Weights of a small GPT-style language model, trained from scratch on English Wikipedia: MLP 512 GELU, LayerNorm before each block.
Each number is 128 + 24 x the weight over its row's rms, rounded and kept within 0 to 255. Layers, rows and columns count from 0. Numbers have three digits each. The size before them is the row's rms in percent of the matrix's.

# layer 6 attention output, 128x128, rms 0.151, rows 0-127, columns 0-63
115:142144133198166109142102140139183137156144059154092134104144111172072106107086110143127108162106153168109124138150109135108127136132131100141144109153142131120094103127114146148140161141098094
105:151116139134093170153150131145130073137092091116144151137125159100127116127147118155118151107104166138135195145160108121137079137110116135120186147152150146129152130109160132153171172091100152
108:131130180104147178101121108123148089167125153135083157124155142144103130152094132105105160124155146111096037113107123103107146121158125155096114146137138107131119115179129089136089106143147145
100:121147106140083131163128097098094108090122131112124141119120192140095089147120181110138131121104138084110102149122112166113150098079144146162089111113121114146132100145142074104129114103104079
097:115136142096078102090129163093079155163105129132138101158148150106121139143094098151164137140100149162151111147066096124143135092150122146117169121110092138117150110170105134136106120134166129
099:106142127097115115181125128160128104088116131127124141093117166147143115137119125116108142150109103133153138151104085162136099146114140131126189111122128103178083161131150139106138152149100150
090:168174094124172121134143092096166134148179156139117116110135082118128137175157090065156112081155139127129115113120140145137121097170107120075126101142141138127086164128111149141147153119129142
098:172111114091149098132153111171127157122125127165115157143105128103119162106138153079139128100147125123124161101125079084116161102123147126136103139098107041103128100141130114112110141072151126
103:107156131183144132130174144127137123157140128104091144131143139136103087192127145131153170121117091121137104146135109180096117121111126143138184129112132113175134122147135107117138132115105100
097:112080120175070152143108137073151112119127105137116152102113076116129139112163202112142152147139120049093119092118123122125141163178124137107123122112098145179104128110137109160096094129123123
097:174098113107145143159125112101148135156115140144084144120105147078071111161119123076103088151086172133133122130115077130116148146137161142117133117130109097124127180118150082114137143105129135
090:120125121127163097159074130154100114122132114103124099147134099163127114129147130126160086127163129098095134163105100094088094117122129116099139208116128154129158101109122128113065130088090066
105:123113129101176143123120155113134111135120142157152164107100087083152113157086126103119108156130127161096113118140149170092134118107114094121119109101126112123108165109146119128150151189140132
095:114109116125166172153115121128114095153154144107141105185113110140052109130082111116120109137135118115108139094080154139116123086119106177110121138153150141118104156140095110183139131112076104
095:098133153104132125131140138125098124139163114118127160111114118092180142137147190104117150180160131103123100126150096135120162128112122152097095140153109103164110116103148140109109153123108119
111:083150107106137118100140114147117086125140127125142116142164118092135164189137126135178095124141129110101120160130127073126130101132116109127110123152092107135143156095070160093138109174155125
098:149114147124133105171146146116095128126115117170196148118145136113110115157143195150109072101096146138143108136119100145109142079090116103104150091165167107153122140155091137166101137109155094
106:154146108154102088078122133112098141138111160110113118142169149162141121142103079123082096137087159115153116097173152096132123125182088168116083176102121133112139125123130132166121121111066092
087:165122105062157117160100128140151111123163131108117102093111122100092124129111131111118166060127116167083167091132122150084152139123129174102122132159127146141128109130116126146139127143113171
097:144136099099101124093122117116156121153130105123141114135187098169109094126128114097127115135113091131173170158089120150155116146163130116162120101127131104151101137095166127125092098153119077
093:122120112141160158113117140151155140114173095139099126135096126117089125131143114117124145139128100136119102103120128101093194123111089140180121138126162134125188137118155135122091173116106149
092:112140102103136103108153142124133087099078132096188127103089106147105122142139141095076168123119154131111115149139154086086121152132147140142107142130126125083140114095141124140069152133115111
091:162131098118117115120105097147138086111122209130163135143152141110140116177131125109111178090156103112135140120147135096136115148141102070140154085117178098086143131127121095118101137088114110
100:131088128131114094125098143084134152071062092112136103163084117135127157123146120153127124126125137145121106122184114123152156132129122125127138121104178135106130136124161148126135098163108086
089:133136122121105158165103088133157106088140128116128113137081112150137127166137129104119063155110126143135126142147156182164149129111079160143109138138084114140142154158129120139118097128172142
090:112160113160154134138136115110137138161125146156141125131105129110156120142109121109141074081130160113140138155148143131134126165158084138132147160092168161140132126125183112127128203106106108
091:139141103123124135132122168100128096043145102104102167159090168135112158152094133125138154091134138138160111117096152125140137079126103157124079156140113138171170161136127152155174118163121121
095:141113118094122139136111116141151148114072127177113160136122101114136091166117113177124153194159163141121102115112174133111118163149115131149181167125132102125107129153165127146095119140111157
104:084163121148109157120105159142137125146112127158144118150161196134093075104116089096135117154084127112072092090152139101148119105151130137160135124098161131120083150140124152127148111158121083
094:126138149141101097139129116137116100118095099129137113120135108134120079115113099148149126168146126106111189140110162090118127131120113149142136178157138099155065162128147126110098199109074137
092:111150134114103131124079135116144072184186150134097129124150160143102124113135152081140129178128175096182112085097134090157145160126101114110115141123116109122149154131139124118163166104086130
097:122129118142100145111089139105172063174122125140118144113122154189139127131104107133147145094144123177129087128113129093127078114156147109134119153122138148140146115153086125113142127130147107
092:124108151135126096103142115129150116143163108151098130110127111158150130158144113156145114124102154191169132153109141144092109103132130130162158104073165151096093108168124125154130141162106137
103:121143120038125146113072146112119170097130092154131150132121167120156083142141142113123116123109159113087138160125157120144126129107135170145092161090161106098143129094144105121089054119103106
113:139182082081089094112143087192129126145114100148119088154094126113115171176092145135127126107121138151117132169094112111107104106108096135126134115135097162110122124128106120145157147102136153
095:147132132136092063098157140125093141143102155095110147170147154062149157133136105112125114110081125087180121146133115115147177143133084120110102135157108097080099119107100135125123123098105117
095:146151176125078142106115150133161130127152138148082114114152115128119140168151145106136162149106162086161083127111140118117126121140128172163139071137100090100112121114187137114100126137135138
105:096162137134120118132105127095104127148117113135135127160111131093127146106180112143163082177131135160180107111138097137158152151141118147140166084112089091115113163151158136161126166107142133
103:112132094138130118120103095164112131116150153118113058130157128117125112127095107181151102137100162109127162142114156132136101137095123141166183166121120172149153150142101116183102147140143107
088:102134144142121066104166140135110091131118114143086153132138125123119148154106136098124141126120152161122095165178110124126119134127168143137061137141161152143140145154114134109139140133121156
093:131140124161101107133140098178117132111118097126107137128100140082156148089156165175103095100066117156158099155133125164168098149136119142182099106124142091156151110139100127135144135127119127
104:145119107153124120138158114110141109143146140148123084136138164074131137060130133105168109147102155145149159113125140146087154117134146164110098127152134145156120151169128128149121108124146149
114:089144136176165152164137158149157125153102114107101171128177150128157149100114091111112082149150136141094088141099111156111146104167112131096112124126101129085109107127162105120166191097087134
105:099134135148154131110110102148141163113168130112137146144127084198106103153124089117044106126136136136085141166127114127164136119131146124142135115122114103102131131112103201128126105098160114
100:102078131155139153102093092157098147125102115107120142159117165175107164143132182113135146140152133150103163109166191101112170152117108127113136098174177111131119103135119109172118139124080098
102:130153119133136099146121138139138120107116096113070112209098120142148143133181090101163111093138124103167102110125109139099117115127092135081073110129150136109137135137116145127131143130171090
096:119132114119178170121147114086127122096125083102124137135136129143060136088105124104090118149174091126134098092120145083088124112158155122175142103121185094145162122159099133107136117142128161
096:103156141116131167092133129140173141129187121154174128101109107189140117171123109148137119139154084163130126125111090111142122143124101122150105148157121137125126115114101093141091127143144143
102:122089152082096140153108136076134137105125131145147159107091118147101171127107144132145165145140125172159110111086128149138133142161121099127140158106164125131102183142173148088136129089148115
104:179143165164142102104125166137149114183144086108125141149078136111131151086163152142142139160163130124117123145116086098106106146114094177127062118138135170107119147105128116147079143106153120
097:125116089147095128106140168097172179105102119113119162102107140076094122142080122109091101127123135165121104113067115129131111129120153111119120119150166125165158115116120110150185090144085178
092:087152106094173124153148151138149112123130147164114102135138156139106087121134140120163138132132135133115110122115146115102107083109148094143090113139113160119146107118103159169083145121115112
103:123178103090071135118118150146108090119124111152098122124107133124111116191134105098131140095111082099113088142168143137109096092136103138147151135132112125093099124160158125123121150138181113
093:144092128121092088108102154102130113115122061102086116164123090116134147148127110114140114137136100153167141124117110133114119106128149117139129159115110111163072129085068126166097129118146136
104:173140142128156117129150088159107142100151110138175126121061099088116102136103126125125111094118142090126173103155107148123115113108061134102145122119110135153088149094151142096150108135166123
096:096104107110130071109187121112109130142129121178129126121088152129107083145140117147119093171115168093147101096142145112089115147123094135112176182151126086116133134107127123099154105124100116
085:142107096127149171094129059180087146197149122117095117153119177122142077135114135154146105101134150132144173105124136135105145104121159116159124106129121101109101147144156113106137127154151135
089:132148126152067077142116124156166139129086131133114132137112131121134108113115150158117131163137130121162148158109176123105108110141131131061114115099125132105173129128190173107088137102094136
098:073124102096126167158142172086118154160119100157100159135106096135110105169124092119110161126136111114155134141148078079085108144134087131139105171143135142143151166154103085119122156133141133
093:160099132148180120123149156085162149154083114107141098142136164133094108105114114115124152121135141118090099155124130152134157147046101120129158131133084079100094133088159148137119137143117122
093:098075106110119122132155118111178153144153162092132148090158084117120115155133125149115146081085106134118112106182121128101124183106154102181114137161143145123140136132113132132111096104205068
109:125090114161153107089106133124117122088108129077110091164150152180122101119112121135144089159136138127125163136107161128143117156129128127141144148186148155104117146149117133125147158149120151
098:116133168079107112112128136179144104154105116097148140133099104168136114105069100099093126174114130133135139158137127117144111144118115142122157107151097163121150127101117151160110149145155121
099:101077103154096141091095142156079125133099170138121100153133113103144125135162124090145104101142137138158083131123156144136174130107116135159101158137133092125155169105153133153131147138130064
105:136119127070089124134180143138128166129123136151087181147123112140131122099099125099120089124149119163111120109081142168185131146105131146128096125133172158173154129152119129107127125083118115
122:085090149097090185101152186132136110091140181112121164135126141131179097163106079111165103125127109165127089152073117067111129152152153138094138128120113111124158155160111138090120109150087104
103:099137103129132085078125150123119124119100101112083152159145093124120155156106084105133163150098150085101085151153111123112131151122129157147091112076142141104128127160136134148106141123152125
095:173141096111132163160118153159098166123122136120129100132133115134156125123103159128125057109115117122100140134070170159109147149151119134093112073143112118139171101102131149099185124133112173
100:086113197148106131078123140119107127110111105189176192195173128165163140121115117110127112093161108146114139168112114113130135117122140121127132123140088116130133152181138151122138132127098142
094:139145115093141096117182152129106132139114123129146141124136134149159119109108155083136176091121122129051105118143152088141095156135131110126162167149081110097105142089116160130177082113102107
111:117150142095137122165142152160117202156171179088134147128145141114121119147086139132162135138130082138084094175130147160123115121137079084102121127135134093114133128101117137146115107111098117
098:074155142163115051121141148182142102144148093143161136110160114083165159135172131119146132133075122173094096154103144128096146116140155118148107107154138105147146153157111092140141139157168136
103:153147114129117115096136136163120144158134157069141126144146164171065127116142124124133110176135134149120105101116167154121118055132121151175146146142145153102124157166148139171140134113148105
101:166138101084115160104147116154145140109140128123135148120149115103089125138129113128095163166074103141136130178127121149136118140098177123140130141124107120136136124154095089122136170179079100
107:161122137084147118085128130143158142152118093138136157115110120114123104091133144158149123125104160125144105117089123152089088114127088113125071086119165107121113113095137174133067170114137164
095:158106098147115158159115144143174131159140104099152085144098132137112137098107168128100117125110142143122077087119110131080073133126093138100085149079111120125113144109114162122093119119110137
105:147120126106132143155135146092134074104143149142122166160162115097106176128126144183110106142079122119075104149151167157135079169127118112100108120061159105151146126113107144135107108093114140
093:134121149167120125108137076116064136143125129170084160085068107118135116135155140085148087142135130136130124170148120135109110138125142163130148144096100179118117119115138078170154127097113135
096:138122140134136170135133163145116110164158140148116142135118124075062097155115156122143148149135114081118182158138101155120086135141125063162146140156144150093154108132128151079140077143103169
106:143159148109138130076168163139120143129137158115137148144089105108126100152167137144121107123111188128121159145104099126160105140173121148107095158164173103088114086157119189147113096143097137
100:059115121102076103132185122143145145161139105145118120120145161159123118118134119112138131101099089166099110168126183136124115120129112159098172111127175115100122109110093141118126105104158114
105:145098073101080154143150127144102161126129182085135072146118100150168116103135131141140119139124156165178141124118104107114151130105140135136154117135146108118146101095154131124134136119104108
089:094114123075121081140089121149153167137144096098168129126153127143104122122156139145150147114145071135138173137114096118112132104152103147127138097115091138105114163123150119115158139131106096
104:099123129121160102145165166151126128190171153138158178143122116129102112102139127103140117132122103131125134163202158139084148110120127104144152098149149124148139132098099095162108148145133176
095:108121090143093132166134097122130134097120125100091111134099163137143103121140146147123177147129153124122127093155146124125086185093141139136115081139099096091079085080116160080117146152100110
108:096134144100094114132144160096141127110132096132154100149090079129145116144165131146118157124153150103123116093109067108085101163109143115100073107145130091097165102120096131140089099085112066
111:131172084088125153125092104151089120142104135198137099131104128176145112113147106119173117086134137167137126152110129078119127165177098124097145099137117115142121063113133132118096159125161132
114:141111150149125117100091100184125139134181141113134101119164136131088164127130108084156134081123131193111150109114110129129135132131122129127128095115087135149127167115196133080131116113118130
111:150142184100086110102120121145111114142140093105138128147137152107139128134142074107128094178136169167087165065146148105137171105119141072117145131126115088124133125133139073152087123139152196
091:151110170122109140127108131153061135130138112117084167116099132113146131134171149124165151166161133150157152164130151140095160131132118133105100118160126104149123100111118161108101126128122190
093:151131131132162145119174172132116147159085140140160144122133094137145153147122119136130137139103186163127121104107129160172142134151132137132118187107114146138100178104153086153103151174134108
088:104124101107120124140157136130120137144139138125164090127110111174117181103173104134116076121194183131131109155122116094171151125129119138140124126124117100109113126115112074092132125178114142
092:128102098132138134089149085153178162121143164098172171083141107160093123127128142159142093141108150150115125105121138144099115087122143066131123146159130130101157105109132114153137134161149137
101:121179095108118108152139134160114148141105116156158109149114160109128107119109089109097099101110117191140136106145088153159117110150109162100117166128081102085127189097090131135073120137135104
101:121142109100092128114127109133103122168110127136151122104106151163142134122127172161140159145079152109106132122170111140138085158071168127092106100136135136133148121160115112149158186155093134
090:084133148136163164100131135097104132142085086133118144165108151120142129158147166064115149168149120125168132117141098103130108109137123115141087124104138104120140127170100172185172108137139138
090:148103105140160094160115102111084118116070103161130168112114106145136075082134141118138130138112147177114170152144147123136126130141134101104106130120097142099114164116132116140147127149125127
093:102166112128140099081116173097115072127114086105117095126133097069119152122138206120152137119143124115123159136134148151125122171141105127092163128110155104146156106140152146125159153131132116
103:126126109120143140125128122142182143112121107133139198133174107192160143147121139089144173133138094139125132155117175129142115099061096121167134129113152176134153141131134124088146138110120097
107:110124112139128106132163137146102112169160109140129064148122113123118084165126113118117100105115150110181112155100126121149139113162169096112157140133154067156143144164174093162109172175146144
093:094162111072118118129069138132106173074108123120081177106115145138105158102164103144127161119107139165150144139137143147129110129112107134112150144122140107116110185143167113088080154108093111
106:143052124086132121144170104139118117142101151119095122136110165119105105151103121164117103131174189137109139154135127126136099123172121146147159131107123098132109114124108163164116159121142111
086:108149111146145150123145142136152113143110073111142113164130104147144068121151179171066140144145152124146119089135155156116131176113128134090135082105122069111140129151110098137137138153130155
098:143132127096102115137153143142162157115081194098105116112156099116096084154157128154116158107070078125100141083098156123139153138143080095127099103101126142126139133120122123115114119132114168
100:117133137135149117167108132174109168115135164084095113092144116066143117161165145092117094098141101123177117114151128176097103105111116133128122115151154170115158116090079166129149105145117142
108:089132114093141139088135103174108119168127122125113153184122148142124142126133104122119094118083133125182140142105134155181154123166161093106164141134135163118178129105122107165072142139141107
111:144137113140121115102133135139081127117119094107151123134162117172107075091143138114140122116141145135126058170154096139128120121133108106132148122136138164136094145147085178144124194113140127
118:187122124163107160115185126131113151098136146119125070135095118166126141076148162120102080163145155131150131126101116132118127121165127113095111121090122124148123151115136131141089170150129161
100:145147151172140136134152087169128156141100078070124094109149188101152107140126144135055120186120124150172124119133144139105166125114115109112150096124106143104138157105134132104129144115140129
095:151147140112113068119122097144144170105110117166120104120096131123109108120069145119132120084080171163089142110124136166090140124099172165154152108117168109118156137129150140147110158159161138
094:114134118146107123144139122106133104152161110116155092079131172127119169116138210127125120100161072151142131103141117188063156143163087116131129151119114169127120151159099130116152091099130102
106:103153135145180102126085127124151140101145134089113148143091134140078132104101118123097120148104106171112112141146136113109146135139101105077118126094140092090108107179137120119072121096104117
112:121126142114124131130174120115140104080119107164109090113117166169124130158111134126122133094143101166126109108119096105098118158055081085145172144138172152157131118121102110128126142088153123
092:170100104122153123108152182124145141148111089101117107168127152127096122096129098193119142133105136104084152129101134104126144138143128176113169153118112086101126153142140155087129132148141123
105:060097103105151107092137131129168101104107116096123145100128141142103133154141170116112170129112112136140144144138068118096137173188116153122120108100116144130119132092125143107108088147115164
107:089163167139120142136173173116162132114140150111102108162107135139114161108135158129164099160104178102133143149154120145126143121143129147078108109137129115100113128135140158132121160140087138
111:145137112080113139170100140110130080162091137148124119082095103155094073129114118154196140152151122115135114119113125108132135140095112127150134139144127119184104085123173188141140152154088145
104:089105123096169154106109132096093115131117114149139152125112108048115116124113187122097109152148127132200128083122135123140134104120132126073138102131138137138114122124161103110153159179119127
108:113135112067157098111149114124105136101115113115151134117110084151117120096096071156122061098120135133082110144161114157079112111111135155119161114133092132155155130146122146177181160120078097
096:113098142082126141152117116122114088107122155109127146116154118141090128110152165093127152134128148134113113141110154121139134123110121091092137158121127116156189124110151144133149123092088110
105:110083110148083088142110187111119164103102114125143181110165115128118134168165120124136159149122095155134153128158130108122101084124107143106149136131166106169142144078115121107132104161133117
099:135096192103109127124110126105131149115113074127115119137111134139112136135124142156101137142135130079077163166122165075126101147109162148113157119147141116090130131127099173134194123129095124
109:117128083123094142142135151144146129113141103131108156171129106160150144192129121115147078137150095098067095172102145126173129093145122095104128123120124128159136137129122126126081098121115100
094:093130124104124165134109127099103084199171103108128117143111140127135115149112134141077108107090121139167114135118124105147107101096153112143126167117125129176121132151109148138141105155122127
099:156106110050118133126133135164134136115102153148135137108135141118161057164172140097134109149149145126094094104133109126123102161137089133112130089090122137161048136131120147139138144138123157
107:138147132126153135168126132120139162086144114113132078133128152093104128089154086155162098126118114116157090156110147144112172168102162124125130190112144159128140104155139161116100124114138102
110:102148117113081142096112126116118107131146068116126103159036128126155107118127113153124085131159113112130131110101118093154081158135111131148131140095168129113096098142163172132072116123131108
092:098155121128118168091134114101126116118089131086136132131119087138123082145131147086152091161062129152120106134140122117168132124090151154170137099192089107130095156089157108131128157095120126